Weights of a small transformer language model.
Size: MLP 576 GELU, vocabulary 935, 2.17M parameters.
Each number is 128 + 32 x the weight over its row's rms, rounded and kept within 0 to 255. Layers, rows and columns count from 0. Numbers have three digits each. The size before them is the row's rms in percent of the matrix's.

# layer 2 attention query, 128x96, rms 0.185, rows 60-63,123-127, columns 0-95
105:161149142090134106059084131117086125109135089137154083122125131120126170060157087057136115105157128190102104145145115095148110159120096097134134100117141107070092109108144120129142056107135115141093099142132174095193106131124172176056183127091213140151161086140152133094119150176150138094
101:168079129134092131127159129133131100136131166091108110134115134053088102148166117145127155111117159109109146094123061198190117105147158102136161206101151167096140102135132082163113134134174094140116125129133183064115118104149179099138195178116133196124095111106125148203072156170118151132
101:117138117178108102053130100074151146118122093126155165128110172089111158133111182139151156178141149140159138104155108101162133139110110119123192103115139131092181124122067125136151127078076084052128157116112107087078126167089119141076083209114108109120068139128133165143065086098092154107
120:183092104144119203172106116129146175119146138104130109148133109168121119112073200140113096108149107206112128107102174198143115031163130175097133124148112111151087152141128119103155132122093161142148145112074115119129167063102125130157134104172105153176140196084155108122183151094148131107
096:157099139139092136123094023106099119168163165093100120162101173129119111123167154144161121096058104161128086104119131140095125116144142095129066135155148108203130140085102160136159157171122145134108055112135093115094129068149151138164074098176118164165128100074153126150178135163135140184
090:115164109093174105159134136159166114129057142143112129141101099121152128148160125162120149099133049225124087132092168120115128119083124127109158160098161117159156115127175154098154152090103068126160117191141137169115133142113161083103124125102145124044121199166174069144114106159106132070
108:118103108118093133123173158133169104136088103205120098090120064127219074132131143145077133104186185142131134102133094133152110106100174110133118138148133071118094157137117125122153114097190164132130120114113179084080122126158202164110161099132110145163119142130132157134171107051132074075
100:072106139117089084113091124148140105140109106114123089132113096142155077164153150127146190096152141116114158080130166154067066090100121043159088127099080155098123106105139135138122123157192139086138075138117146083171140182092143146111129152118115064175123119132194077137135148087055119128
095:142077148134072072111122086146157164141113221128108116149128156097139179119123137107149139088170138143130153197131127148113141090100184100106112058168095102178077127107127136100116120088108182139115100140099110051154161110115107186144083098123151133141083149150155122084183132068092141117
# layer 2 attention key, 64x96, rms 0.18, rows 59-63, columns 0-95
097:130138131139099161114202095153145114139161187181169151167151140090103157153127136082117125074103158130124104062137138104099147153117198143127074138136114165143182051087171107188142118132155087180116095155142101154159144157132146133084136134125162121108128130095153074165148175171122160204
089:090179108136157137147143158093164142117181121182149103166150099078105111097073109111105073145133121109153169157079119169120170147134119221092114086113059143159146201157074153151159160176128131185184127102133083161110077116134088111112097131143140132172095137154116093126143139139155114098
095:107041095138128116159128170153158109165120152157140090107105115176110126128118161179090087123124166115131106173143135136103080122182141098036172123155044114143119125173150160169148080134118115121081118142159177092098162146150099164078116118082126125155135162059098118093158125075130096129
108:146120133181106093136141117120143123121099108127153134161093157117146075163116180204046164106049130170108124178156150140122087147121168120157088152147098092070169169131081123063159150128150173111061119119126136121165149124114160154194124117097146119159062173108157101140115157127096122157
102:079081175086116130105075158164168111118106117090179148142133126097139161128229176074137121145148158110142172132128163081151136076111113109141143105131109188145135170120156141176159093162095109121095138192125112103162167128129153139079166177091112116153112174133168134135117179100110132051
# layer 2 attention value, 64x96, rms 0.16, rows 0-43, columns 0-95
100:071160124157092136106078097143248086083111108145107144154137116174121076128140083111141087125115141148100151153165115161116202163101113155098163127168133148088116193176149154137141122065152154084106106134100099109108173092153118088125114125150117121121152102118112126134178176085133147196
107:097149155153141111138140140083132136125189140135145120127127138115089144143166134104108160085157104075141102156148158134112105132195155101081043133132126063161128090089129119116122158068156135135102124103142151141185105209081065118109106162123177114093059104126184160099134195088175140119
105:095079159130120079088151133150114113129106158097149141172213124093127112125123176132155166105104172107043110178136130119095066126161103102105127134163101100148191125147162149094105114144150077115175125141160126197121166158075128138118160114106069114158070083119119158148117095070096133083
106:104156094129089127117074086100087108116160179148142159097120170151146118114137139147156180153075089103147186140123109097170166146095086098129087096136132109089055119234137127129088133148166162105141117134110166078128130154151120161096100140062110082157174173165121156134175153110105106168
098:185110136127145144127117109186129161112154078160054117070140139114110073139117168165096129126180087105184122128171106100161124080137148143075171124139166136052186138167141094126137147149152126146147137089135136118136058154113109147077200111123086113106097103115114071112177100076137137161
092:131102135131127122149130089136153059175126160078101141164136104143115187111116150133133175166084147106119087090095154100139131172122127135177122146088185173124196130074029105124176069090096092145186125099120120083148121111104163103124127173078180141118169095118114129118167129145092118088
109:091137108155142105131110153144096071173145110167157108123173097076173137130113143077160083071180114142116134136183104115136130145120118179170081113161110094108136085196179122088117113096124199170203120145114108169162089185136140161105163091152125111128170136134112141052127145140128107083
096:056142119130103118106139060079076108109154134141117105138187148137154137137143155173180057091151123119142110106142135155130154145183101099169132086139093117150151160124182176084085152129181117154147149127118161142124105143115078086107095104149135129202108087131143044125143149102058098176
089:108132118126122060085173112137115152177119199186107167055143074085119092144121108147099144117146088136104182148117097115090127151046151121148147159112138106167184147079144089118085108097153115154084192139138118161122203138109108143107145122144170158178105131134116146118132119143080089180
095:186115080165105093146101125126146124106058131133143109128209129144180106148097133124076097153103197150114157153186109145143068158118095144150152200092129099131137091146093101158134172138142129104165119096034132128126149136122124112132204117169094094146150130099128186136182113113091140103
092:134123083105106087078118129147134132152066178164127106146138124094085129117191165137150107116120129131186115157141123113169112181131107135139145174156123147155197121134130133141088160054108056079077138163119112134103107096069106164135182044103125102125104115157153125130184062166150112092
099:100122161075168109092149128156107127129140137155098190129110118129128171064167129130137193133086122186141130129113155179111142136173057141102097112031113177123085143100146140109138178144118191088096136109145150124147105102160154111100158110091103137104150106093150120070165051080089127122
106:150110163128132141198101122126124058134173083115094143091095113119116103168124104125094126125119126182148085115124061120037122091130110149133140101110236091146188158127112183161104127108137154115115124120138143078145121114104108154141133144158137083129165086157090110112066143141174184071
100:153123098126118160105197173115137120181169101140134201165068112113146076131173087098124099113133092151141082153171144120144094137156088127127094206178152094084158169082072137128156140155083139089122115150120126132162052151162176183146119168103139182141097139116113116139127135139111180128
099:077141087100122119157092101195110139186137185068129124121144128090105077173088081114114187102144155107081125175123184124169133128183150198106105125152109164120115096134185163102157142097099120152150159109056157185136121079099135091114168108092145141124090115129131120116097159087090119104
103:110137142136099193130132141099095084135093104085130110138134081145097158145118125171150116161152133193149159079104168147073125132159116166122088133061130119092124093175160104195135135116087102137056103066103129101116107143095190110143114148167056152124127107154075145148163210121136115093
101:096139072179108126129106137104116082145120134127141141061132101151088114147126126096163098153091145130138146097074122139128119059156112153089142133138100137169169149139098165117134047198167120151112178094129114098098118122086178137175138139194097156144138146147158210105074137197188123148
091:141115166162102178085083112127136134187130093173119157093118078117179113122139135082131096163136142124138191113111077090144173129129109175141109178106189099123127078160105140201103156157159112095108122158088071115103110106071143171167183088117148138056135145125120097111122202133142145143
092:115093095125110142147103131150111122087113117138130147162166105167126108149089166230167215131141087084119153093153157179059132118043095130105108100131152131152126131123137096134137161147138123068174087121087114109120178115162098183091123118175148131161125136140166130040102104100126129116
102:138078091157134146140049112159111109122113126100135118169110160120106117074124134154099158145116104121167105092164173101134122152123116126138104150145162109154198137090168121166154146193085172064172133154160172153144121159167186039158195089119151109117127119128157147109129156071113167072
108:152183172142161146122103088160128155131155101168087164136096051160174107069119129075084170159121154116125073139154131152150099148076146108144173110117128101141096192191121106046133151136139143139147108132090157185124134143160125106148130157177113146127105122200117131161095171094066142108
109:216074119178142107107129102129118071130158142183075123137065139125147137141111101108146064165147116102099185101116146154102164150181169088118144118090111116129176158171164105109063105097105178118065169107158136111117166145127155136117133149140117124164160099132175100078071171144115165116
106:130156145138131190125073161132053155130181137122107161131118192155086165154107155112105131062190087073127218119158118141062160139134157112150130070123163159164130158144117167073165133146120134132162107074098112124144112130102152177120143099105104138147062143138168143099166139093146125106
095:155132144129165124174087177111129180159164088087103093117153159131121123098108137116167111175120091073101129136143130105150133116141104071103111138145144142136137097133086119136127094104204171176113169176066128105132110109123092100127125077108116147245095097031144093150142142138175113136
108:145107103199190167137136126150147127153167095093123171147136104145096121111172086090109174184129183127067157114090174087092144146095160158169125144092107162113108112076137118090143060185151165145102171083069134159142099106190122076107102136127153112142186170112120112102146142140151151131
091:122144039128172150111087117074161130158128087110094117117152154129161122099092190087083161117112118175147117145114164112096165148093137109147170121094085144178100148153176151096080149075197116145186092131122108146156180118151141147054113145120130138137142155115171105123108124135226129139
090:128138218070134170122109091169115085131110131147165063154176135176135130164131180114128099146128130085184136108130139164125170118149148170147104130110125050103152197115102126188147127150034137121133137172120090145174170132111115119097115114165111112129140087114130085143144111129102208131
104:086093146125194119105163094119115085133124126139172166113183109161109152137135126168137103105085159132149123158120178144063090079097108157100087153131120238198175104113112108174161146146083103156138124114162124125182105189107095150121080091108098110109112115145111079135086167152146155139
094:061161080096119174136101091130088072107079099136160148142120152078162142106107142126121089115103127097125113179054133146090084150132167100091101160118153173112112164103148073130144151153133132125175213179110128171087080134152086110108214140137076132102148168160156115151116117120140122102
109:141146142176127107096109148073071070189137182105146107116163152089161087160139181136117108065186120141088124123115197127064080080117144173111085156103183123128137156120168113088169125118107135163121122100135126162138109137085120127120158114161121159128123163131228112157088094127118098162
098:178100140132138117094195091126186145071082116077145154127081139163135098088070121145165129136123101138138099140120119216137140089134133109140119165090113137150183145109125136081106114158068137126138159158143119222146149140144103128161152167067096099099098195168192122130120108175126120136
107:140093134053147120118065163140146158178081154140104197147134159160112185160138087161091182128098087132109155080133153126202140139132142113159158121151095110175143146164130162069137124112138085146170156115134167171132108203150147180048113150099136107165119138155109122139132088127077144122
098:135133154062131135108163164198095104169112072133138116111228102171175133095120121111181119099173148207106107153112137106126128143159123091078131109105118116138180120098100125150137110126120142123127114127179155121144177149097194134074139134087083120157084143120141089181105124081156178079
093:115121122143150152106080167161169161179122139168162134148107172145062082087099138174100115136088109118155130187120068180116174101166154116095132131147081136101120067141103069158161151184151107150128111185113160155141163118160176072136117096127135064119136148126179121106125066130078149097
109:122151098162167172129157140136057124140114145104186126171135060114070174137128168120113137109084085196104116137089115079117081093105166095158151131140147136128176165164085051106095144116096159123080134085176099145160114139115141082140161161133176147131096075094196139128112129096149110126
104:084133123123127176153159151113163116124105130094181080142115133110115086129121060059186097118072090181101135125161163100104143203150155165159165154085144076125133143150116140093095152109076121133106111115115124136146135103089120095088126138190186132120113047106187137156066137082127118111
097:145104119173131098092104179161092091116112142065116172087096060113147161167130109136191161073146098101128151138111157099192113093134121109117141120102083064141119117229140127167094137129116187117158127130095110167161141159130150108053158109105158143122124140179172137156155106086124106100
093:162121108138194107076121200090086099146206111126103076143175089115094165136144176129126163136121136143111166125134117111161115125104128132115168135145136035124093104112137145134129095176173097135128180177199108139112064095190138114122128157137134128117113144129160125120168161178108072187
098:106084166077111109154147147177157088141131123091090093084126093130164122172152127222127138122088102138094153142105118042098158113059121139096112106122080128117164083137065174167125191108129133111140074118104180164180106117109119126133174102157151115113124170167098126121145132108168126078
102:155145100148127130190102128118151119082134104093108094132139125118084141156176120139061101134157099169134081120118176059176117162118136126144116131160154116061112145092049055146144113167134165112172158061120116139140135089082155164131083099104150193129182078124115114099077139134160169121
092:151134112154110125181173129091147043059055141085092103095146172113059141092127129136111159106130145125087129112158111102128133140119187119180205131097096128147123138155169103125127123132099180147059133130151078173119127126138178137121138147072167130165173080128141086134087109121074152141
099:092163116067113140137145163119103089069126119179111082145167095143043086085071079106147143076119123165098174099129172142140142143180148152175126127181083112116145169125156088114132127185148165132111107135111112096078134177113130180141116089122108130166151123064064155155143140165115109156
100:130134103128109111122156101106149235142116130184126144117141095191134130133094132196096064137128126126127076137097135124147129068131141154093153134102106113147126140053150182113210118152046164126183130153119068142105166081149160090154106098151136131129123139126100135142113124060130123177
089:080189082121156116153125111094148154122162167131141079098111141091136093122116143158150154070167099128094152164166145122205056187157098121103134176110147136123163140131116062144081096142148113174142172151106173147164179096131082143109119109206137115100117147068124168152112145149120130183
# layer 2 attention output (transposed), 128x96, rms 0.152, rows 0-43,64-106, columns 0-95
093:130126064171090115061090069099136087127126139159097158140097133083113113190164068111167120150154100122115145135099097140112114102105109088105116105162133109140116100134191141153076171170104168134137062118131111123068119229125067142155115145133163164144110178134074124115150137142157130176
082:187151151129129108157218080138098091179190047146134047130153138125110106175103141104118135091145118111133096134138134124151137118148092177154066090098194103119149150073101161114146101096152110112105075074087131144120146105110121146114112126127138122103171118064111114172110153096183158124
102:077138165140105106173085097138101139174114126145146107123103094153111149077108099145173173115116139110120099175130078091109102119178175059176099127133155136039137141123093174086157040196149097114126142085170178121127146202107131117142125112134164149116125154087116110172147133105135131165
089:085100109108134116108141093096195126076089101188123113135073138149100096107130164210110120106139056065120156139111173141145171158104092081134108123137119180097105117152166102128143125149143190178158147157142067113192119089090101118092147118104107095114145130112085115126161143106048130135
089:145101062126128139139085082149087138092088135128166170143089082067108122103141101111129099136120163168113053102146072078148149158198105157096112132176125104184116115090119131088134186160140117134125115135071191106087069179146160112139080125135151171122130152124162088131092127107182144115
093:121139181157054116163165173145143114156111163082129156118093044186111124099136125137156097100105118161165147107126120080128119117075075081152144083117164126148088104145094087164102096071154141138139126162197104088143103100144119119157130151100153151148139069136067139174112100119102104200
101:150096105133111132112198122116095084164167129146133137099125137101142115095099162127134136167100091145147128098145148079161166146100173094078114160093120144064188137095137081104098135082178172109185111096066150095150175167145154138170194145154141102103164144079140084167126087156100099190
105:108126129087107131124145127061091046174166111176152112117064169104152124168114121075178149163162169121142127096114122173102124171171087129128087141157151128167109142091134126099093119066110187141038111121118118129124140158106129142132178089125151092167136098129093053112161163102123168146
089:146092140108081157116086130154133124131149131150206168120151182189112150148083120085111149107140099124153128162117133153138158129174110074088142087114136137214119102071080147111131139141183084130129148158155180082099134135214108122139121145147209116127117133086115155083153060119115090113
099:086085136140095137206140113194104169149076095131159159111056150116152136074114101135083194102099101192101155101148112138126125171110157082131109140148141095078117155129101192143132110117143076125143111144138122151106128168123158072124113154107093042120141117171085126130176086141116153174
097:129119155046127098136119110110116188172132112131112135104129129183145084097057062120119067103139134156124060118143131131086138123149114071079150157119084103129118090158133146090125080177212075129067102126157160165146092140141130136110124136180148084124089178147100083127125116125174104141
102:146122135104137099108108088182176125108156141094158117148111105083153145080071141170115109164121123139177196159103161110141096140184134103118149173179077185150092125183151082165162153127169151153161145158118104138130118119106090105160193155164120099110116082119149151122147116061099064060
102:136118061173104111146148131102124155141080092119110143107061123114066116114114109127189094138128069179091148081200128106155109080162084171154107114129175139145135092122162106129134119082078127089119092081151059132117129102095127116212100089136126179119164130136097089127155072131095125117
104:137152070076070102103120188131105154074150107168058178173151110163124140157113130124124148114127128067104088051124137087142138157121156152119167173146153156121070131132139128170119121176122080156165106111137088179141147123198164187160152144111110101167108111096142111151077072120143152145
105:076101145189100140124176064130139113156113180107131122143090133112104093095121148106131147063144137148139108146114169135087141086111138089154105149089127140146142117082110134137139139169205085250113111130098119147116169152068111149173140128086169148131102094077083105130151107137201103115
110:173141155137101130169153148085162128082116119086076104119144086143093173099116074126134147136131122131124138152146104129118125196060187147088161116131138137140171155130172097117148138123122122149083092136127026110099174126017162104197147081168106146145141143149140148132122172122119097161
100:096161145148084154138106136136217128197100096164139132099170177104100191134112127152133170186123118105145142067131129177123119118115131123117166107028144110114125105125131149143127167155078084128084094118133149130129134088121141109145120122114186114188114082189166155084161166142067123164
090:138089107098140120143143100174155117120056124185090159118198176139095142128117116088116048163153081154161162099102084135100135117178125129048170186138156161181116056163106139164098106107078119132138144124065099119171135169132104125179101115144114150134096167110116112112112101141162123131
103:132104161154134152118099151172119165122117133076141119135092175141107138095134157143094189114181125085134144196203117132116155119071189081182170139211124132110152118121080085126114122084136148094144135100161100104070138123132108109161085096116130149139147196108155137156110150053096124075
106:108053104125094101132088160171117080145060130071097156134079124062151124074113134121121143095141155138158133160134123119107144135124144054147143161153117078096130078155080102134141108108152142166130121126212168140099099118104180118105082155128119126122098088170077117181142117062138152188
088:172115106093147093140109175107109097111163169144102152106112074113098165092104179118134111130137156083086167063174128100188142086089080135073066115124142151141118145105115126135187090093142119092166116118140148099133158142112137186140136148112185168125084130220165131119166066145143143088
098:153143111121114150185061121097186137111144143102151093137137118155108187127124104112108128187140055157137140111093144138129119066198132167118104165142062141117133136061161158013148134168107161113139134145139204148132088131119096113185120108158152120115105103094097101137145146166110119106
100:145074155129167178186114097130152157120097114095123113139116098090105167134108135146105135189131159138165091148131111073122173074122153069088159131094092167151138137145147130078146124158084136143167118155053117173125108144149116136192123125096144138155183171105165092176102107060169084063
093:108155123176184124142061141153064115099124141152151168111109094119172067116121104162184119109104113140161115026167125111114142145103130115167128136127078099140172138145130147194112164163051073089077149126157115120119092126157074104115074129108158112142140118096094109172095137158125176131
117:191105115225129161095162096144145090162138137096126153079131164161119094138195172199120141127156155115164153124127116126192140122107158144104133141087116103198165150156170099164127164096131158128146193149153117088082126182074112124106110185113180112133128102116153140090172140136135107094
093:142149136175162145119141124084198104162138099177157122140132148106169103162123145143088159074168070126103211176154124111137080098097101067159158123187092102130142156125117140134150149123123112100091125115057076116160159102108126167091116165156095095146174177155147159159119094195152095111
091:098106130111130144135173133114146107140131166118129102142105101103151135065150124148156048145139128149137103093126086137067142178161166174112164131149074096089111066084143142179143127093131198124127059111130133113149130159141098165159125062153107184156199150054108123086105081108151153153
093:160151094111108173202112124117101106109150133133134067080145158139135118117134164120143118112141118089060144116111072128110175176120114096108067149126132107094185095123112140213113147096105114117134118108083104166125081196115091155148129168154179187203172116158129073109103148145080136116
105:131100161125143137132123155053102128166107151110097090130155146150183167086099120131134066099148110146097143139128108173102147099179109105134108058097086129114180123113115095149065105124118122163093119124155145111164115185082240122113146094134122084127103193191136128169080104113083126109
114:122082199116067182125151088099136101154142100121133135077148161091174175050134095109198141111116122137172139173164133102155142115119145061163143093157151157117103133079144143088098134110089110124112075101091095148136146186140151070145132143135154091187159131129121134183096078146141168122
086:080135134129145119094090221101128109134161079165190118113156145106122115164183187065126093133099103081099070135101108131143103087162158186163108118111156154132139110189107159116114135152164157169093100100197183100144112117157162098095125128164151151109098145144193121169094124112100132126
093:160140142158077164168149160101153139111134143105161125158137111215102143130104171143119168105086145119076070148094156141142146174106161114096127161110123144134090168184163133078089153112167125148127178173124155169124036123126125116096121123122198110158142123069155119135135058126140079069
083:166119122183172132141137136081175158135168170186128144184081053120099141091138097116136120176133157148084138129125129155117121120089126163138144175142105148096149170102148119108155137163154074031138097184139140160156123084153137201121138096113081144153125209157126087103120119135110120179
084:128130139125100171120112089202143099115148113104136082134154156206127063133166151167090102139095181092129121164140114112062121112106130106158141147153127100102126029179093100160120175186125084118181122114175160152150083089164126084118131180124142120110144139119107143099137144120096148202
118:166113134128067145209131121117078101072166108091132102119131080109113152087117092155133122101129150113109118120156090115162157152120103101233156100134108146077168101136064059124109096093110097088134090147125193136122144100139100121100162162117139135128079148131099128129042144087099165143
104:152138192180068105096152091089125102183132130164082067131162121100195095104093091069114102136154130126159133106112139137131107110121206180161173098111138142094153161109106135133143113132139111132146174143156128149137127061139119131134107148128096196159131091093124106178125147097223166161
097:147118130095124143123150160150132069110165130120139148111113134089155178103107143150167152091121105123133091159144113122119120139058118074145134122124107226079169155145117118136165101145217190159120078180093174165106118172142108108114146121090103111069129099091103149137124047056120156129
088:157137092082131139098133128120192081126111178135107173134146171143119182084130120112162152127085109176125169164154120112139158113123132208165203166107116136123113132129080144148108149038130136110133173127164130111099169175118138064142107130175165117141071081129162154075154132107123159196
092:150117150124122114112181131144126164089110121121144098147130130132120091159146217112156137164150136094131140165179159070159124120127063078073109136092151106206105122092059099160113099125153143086138147134163115126057150082128128152110173130096108124084132203083104156186141110154139067109
104:171108120107203154109190159151146053126092083179112121162114093167158113126122157133122102147077160185171106080178129092099148152157111122159158162118140092139169128154131110162121156106088177137111191096091160127112123098115101151075083114075078096149153105102133149168101148173174100140
093:111135138150100146164130118075137063139172166086081116140125089097138146126111143084155144146073118172145096129106128080136183165182082156144176093131127163136135187153118145103138091136173152131139144119113134143140137161098078080053097129125071145190134096080103135075102171068129142195
086:177131101170184169132125098123158109156111105136131121108080101154152097136152144131172139133100195170124108147116165124063135169128163166126221155090107135106129148137136158128159176068177081161128146161088127128163158091155175135098116078136160178154190189137112167117165166163125124165
104:119109117092155076098092137156126168150121137099187128155121129128114163176190115120127170152111165091184093092073112191114100101127138123162177146165091086079079108096143146168101140079120135141109139114036111112085164113156125140091130131172110191169121088107147137066114069109107112135
084:064166110080152169066089124120145139129166106183134107091127122152179106143130107105133089125082115172106166137128171126095145164103169136130133099089112098119162142054077160181153130114107090185109123120114211132130135162150165083047089143109179120094099131145118125152085155179140130150
107:156108168101204145207139081116089197117124173131150093110125139150124137061075182134107118128168175123168168120129116134102117137160087149160091128136158118166090131108139103130158111060103109167184189123102099128169137145118114080127113076124108140136170183091158124139100098091075159128
104:130138154168133114061110180082113159110104079129115137104120142156085127111139089142106104187089150136093169126100115101108152125061145165195182094149114179138155153103073103071093133149127070164114127182157078121106148094180127147159156094090091097083152150145091110098090083159093106122
123:156115089154113132106128170142165108128151093113112157122143135135141100175129127153115052173158130172192190090114184137153151113110051181102172126067080164128140121130149115112124180086131113101107110140098093168183137089145125139075137150135194173110173068156109113103144105176127092097
108:164138134110170129104154144191141136152135129084154092159197162126100153164135147064102128108183183157122122130135102156051091139170142163110141144160187134159106118081134150145117172111103112126150065079093123131087181158183143115169119120168136182128140144190160092133065083148159133138
099:079110204140111131094175147137157146146140114090149062141202150143159138191120129150098124175133144080107135145110165154149113086114203103149051126098104096107186097146140143163092120115097105150122133125146035086115186119141143130117177135130162122149137143136094190139152128187115124126
098:157111098108121118148115161090050134133155138170113132138165128071163115092117092074111120123104135151093087115116157143144171103136235174077143126118105131107166150126177179140110139205130079080094137116119143167145148095135140151077143104138082094095091201088167110131144147130146174105
099:151133162163161168166099138163180171104120104128093122118134115193120145173158143203131162142111176090165117190157150139123139091127164123177147122122150180121069102133085174172137103182117099128126174149154120131104096094102123116078044114142117151139128084192150178188136107096140096122
100:150132073133138114116090136154227129122136151049111183139197067166063137092102127137143128149122132147112154177141131087130136061105113133112147161142091127081084095146102097146157119139120115096166090105117117150139188081105092116109134124121105206069096138123103150180089104138134097105
104:119117156102160091180124124178118143103069121145076135125068115126129112143213127111152114174098139145099085103112097100168183097127110164143095134117163146085164119176120169132141148090098175082188059129096137190111076131077101099152138114127047115110115165128157112169150154101102123130
093:137107151060178163124148074116137097138195144117109144178176148159166092120099109129168095150151149117164092133103149074084157142141068148120137064135150084139147103101143057088126108136109167188077189101161132100119102161130151134108164109107185186081115095118156132122105108131079110156
085:077127108201145174148142148111141114134153116103118097146128083064177155180160135106101147151136169122130141088070117171157167128075168145148064100073135168134145155083145103142132160109084190136121131141051107101156111119090140104220143139093098148143170125124135118110166167130095177130
097:159109097148138178126064128070096126154167049175126126065174100170106112176141146157180163077157118115091203084172135119154116112089108108130102109130193097125199142099122125070102126184100139134116113119164103137137122132147129147113100130121134085141170188131080104158148129149109166135
103:158154205093131100080130143154096134104101161136193162138153127155138165128131105109110160093116147094137101104070175139151106145105154120161150105119119073101091202154123135106147137096112108128150182125124149085070175119114124121076110107112079105135107152085159213169174169130084051144
097:124130178172088156117120126085122128181108140143118045094131165156136183153100164155129155158158093152158150162153112159142122169136128095145157107117127154171148174124150154073155082112136163177093161199162164103140137099145122057155051147126093069091142137149059163131120162098116117153
094:175105109126151115104099184126116102135100090148108097130092136119166168105122093189102141142104105126142184090156075142160157143122126096119118099097168082104166122193103117142144086097122151060116165140185097066136089135188193142155091109180100184103149135171134094138130088175125186150
106:124123073097157120092097045145125118094130174162127176140133149118201089160099082096148163141109137109115093090152193103142145138079128112150125155162143101146114133105099120100109096143113167122182146126156159133089146145174086089066140205095142100100041168074128107171145136141142152138
098:156123108104101095115154116143112123079157126074118190174121102091190159133128127102094068056132193090130106199121172090158148172142120126167113122186123183105160179181159122140113130089179117155186154112116147092122091173104143129104110136118103120113070120109113125162139114086189100126
106:131125141110144122121106088118138110137117142067151157116069113139172096128162161135082176083109178108092078128159159172158138174088165102165075093128086133123088182091142090138169174178155142180128111155191165141098099142126118144098118172132148050094179119186163125124156151179108137134
083:174146114109155065109165093116153160156154132168148116170156113132126109142138153085167056153076140177141098095086142133154070085145097124106132152130147128108147160133138143169152157174051116161149151110068141193130140121103140135101200168073125125082126067084136151146123084149153069142
117:144190189083140100092169113102089177108118157151147132104163131214130103146142170112137115152088095107084128081101101171136103132092147147109136124078146140117077171123116120129098086135164113117102193143115108087167118082138077146119080150136159125133139153075169190083107117220134122109
112:138098124122137110101150089111131107120050138151178140119135194122110091135154187143165138160148084137182162187083158158082102158169151163087120100169134102110109088145144094163090080138122137129105149148147090131145119184162091129159162050198122117109189133047124148107130133164141136137
118:081153167124131111132146105141086148127104138124143185146167128154121106112116204149153173099120187142068114129165170172126096207099105153137154182153151087120099168194113088217147135153190074108151159165130154153116115131128136162118104119088103114069117153125141171174119123086153123123
099:129187154111142069078180191130183137141151117154183106146130141174151150116172126130188124097100179111125096143109105157111122132171089177161145145183147103109128081113150162194128161106161105117101127146141145122183152075139116085124137116164116164088150107167065101092136156206145150094
094:116187118133096125125159166079186104135107058122118040102099148166045172183145102103135109132159124151108127176135133090140074111148089143123129113137166075096112131173147140107148085114116106122143076143138151145160177101060143161145162135094131136057134110197132147094104136123107092124
116:066147141021067069157082134126072145109131158178111117136086121104146127094059104085138080096126076147118131157132158154093095124145102077108136097185123123086097121109094120103114106147181111137091078174124144141122122101163146155131112105145059116074097116147123101121114103106099170132
093:123092138110083127106110091154042122086117132087114060094112083110085134103125116115177107137118163137146098110128119158147102113171144176116014112098145092111077079123110070136071141126090143130115108156179175145098062091108113136147098076133093151128096090139150108157132088136128105102
100:135164091150126095093096161102078163103135133121102214122104197132125063106154138074085173092130134154090148144101128091150155042117075128084173138116182165161103084117144107123126130172146180139131146154112135196145078143142074142112155174114162139111101097162156116103110154121097110141
116:126097123151103130102092166128110093174162119099141166132129114099147133170142123135116143134076104239136124114171132125222138106147149124177167119110160138128135155089088117072131134177124151135098146148130150097153168083127178113131110203142128054109103112089161197122131119151154205147
091:114135148081074112179149089126122135074086100092143152136083105107097173114125166102133156094142104101128173138178122095164123122101114125160085140136198154132107129164091129108140115114148154154114119120081099064088102078146135130173043092117183147100142116056064143090152099122152160188
106:099119079126164058120126206188133160083136053147115165139113130183097111177133121189092087154091113105117092152189114108170163143126147192134162168072090143148188078166095120109144101115181138136150138150135100132110144109134163107131106159124131094081110096132128150089171138152151131100
105:116158138072099159147079105139075098128123136109097184125152135168185138083118115125130132097150121178185116157220132127104220164138123105086170141190139085099086125104111092173133174168130080086119165139088137142143126128087158159159119134126144135109176130091110160095125149085177163130
105:125112131141130100143161153157121109138087102149075109100167123136147136112149139127169138144159171133181125121133115159102059062140094151122103117086154140088172101126103136216146122119119116049119081131104138078141195067125079123151206083173099216118130104136121126098155150136135102166
106:114149149136085170116073121124114112124133129115079131108129179169138157161118151180119128098138067160126160122184145108193154102150072130129142082056144119136108103159153172104105175158121149151118122125126116174107112092130092137110120194123173152026171072123125208087118154170111124145
095:091138117141137095108144116072109137189103128125120129139161093084107176070160109161145137107154081173114164130168146117144065135145135140106058122118139117135139126098126110111029062102153147158114125086110088127094153180129108087118123055148188151085168138205108145137105081148164123127
105:136138128097196140073099138114170150104102133185090132075101182120152127148137118141098118169105114134103098114108147139156149148107137125091133144144102134188128169159151210160157130087158147148142125164111101105146060150125174166131089121158104031133126145096133132081184105205125095066
103:109139119090143109137114131234140181076124128149096144127105137164139116107175149169133129115154132125104183144125132073144157142128083083095112112107134103199091119116180078150129137098152170114131069143140103089099087187161172122129156123117112029105170170120126165114143139122059093120
089:153140121128110156136121087102116131118090115108055143139161169124145101171117156115054095145063169090119124114150164147152105105178119086109108136076198102182121126099111120144138145120170048098150152105153109098146122123160122137111102178154114182166124090155186098112117156216194130141
098:130155197172104185160126140142121154126171065134107064082140138155132091157156101125122137135148132064146041148112122181141143129106161095185066118111104174104136132131189155146114139123110140102087068105058171148140156130110140156105146157130168118125113121131116060146090081138133121067
091:163144093101139171077119115160130087131129124170043208163139131170183141117144060082096170122144173173165132095105180159114146109157165078168105126080139080162169165104170144078106127102093125116114134107110073132126167122134142126094092163156125128170111066112137159103140154119132097145
094:103122146079103099117153120127134214133130216130155186129125133103089154126097118133150123126137104102074155122078139153174148092129189165054142109105103157156112172112139152099119085112135101216119151155151105130144094107153178118139143163178138093098080175184093134145166120073123152118
088:101125114068163101176105151132071182141122076141191140153114134161150137165130103091135148093137143131133132085100161159158042171144124119054072145171158050132121087169101128153174149153143102106137117163163138095114105126112146144163158132144154116118121122155169132190212118147117120082
101:149095100125124075146107124129147151091138178125195175128159138131111202193137160112152126142159113080185160164152106137177087129147091095141120154205140147140151104138097159165154128127067154138178138128165125152144153160107102096109130195137136175168056096150161138126117062071109138114
099:117139160171168184147143147121101084116154110169084123147105120120135122055082155128151132150148091132077164146182149073130129165149103082070070109091133138186179096196098154092126093101133162124105163112177126130177084164129118103184110110109141104096188146126136136152165176160151137086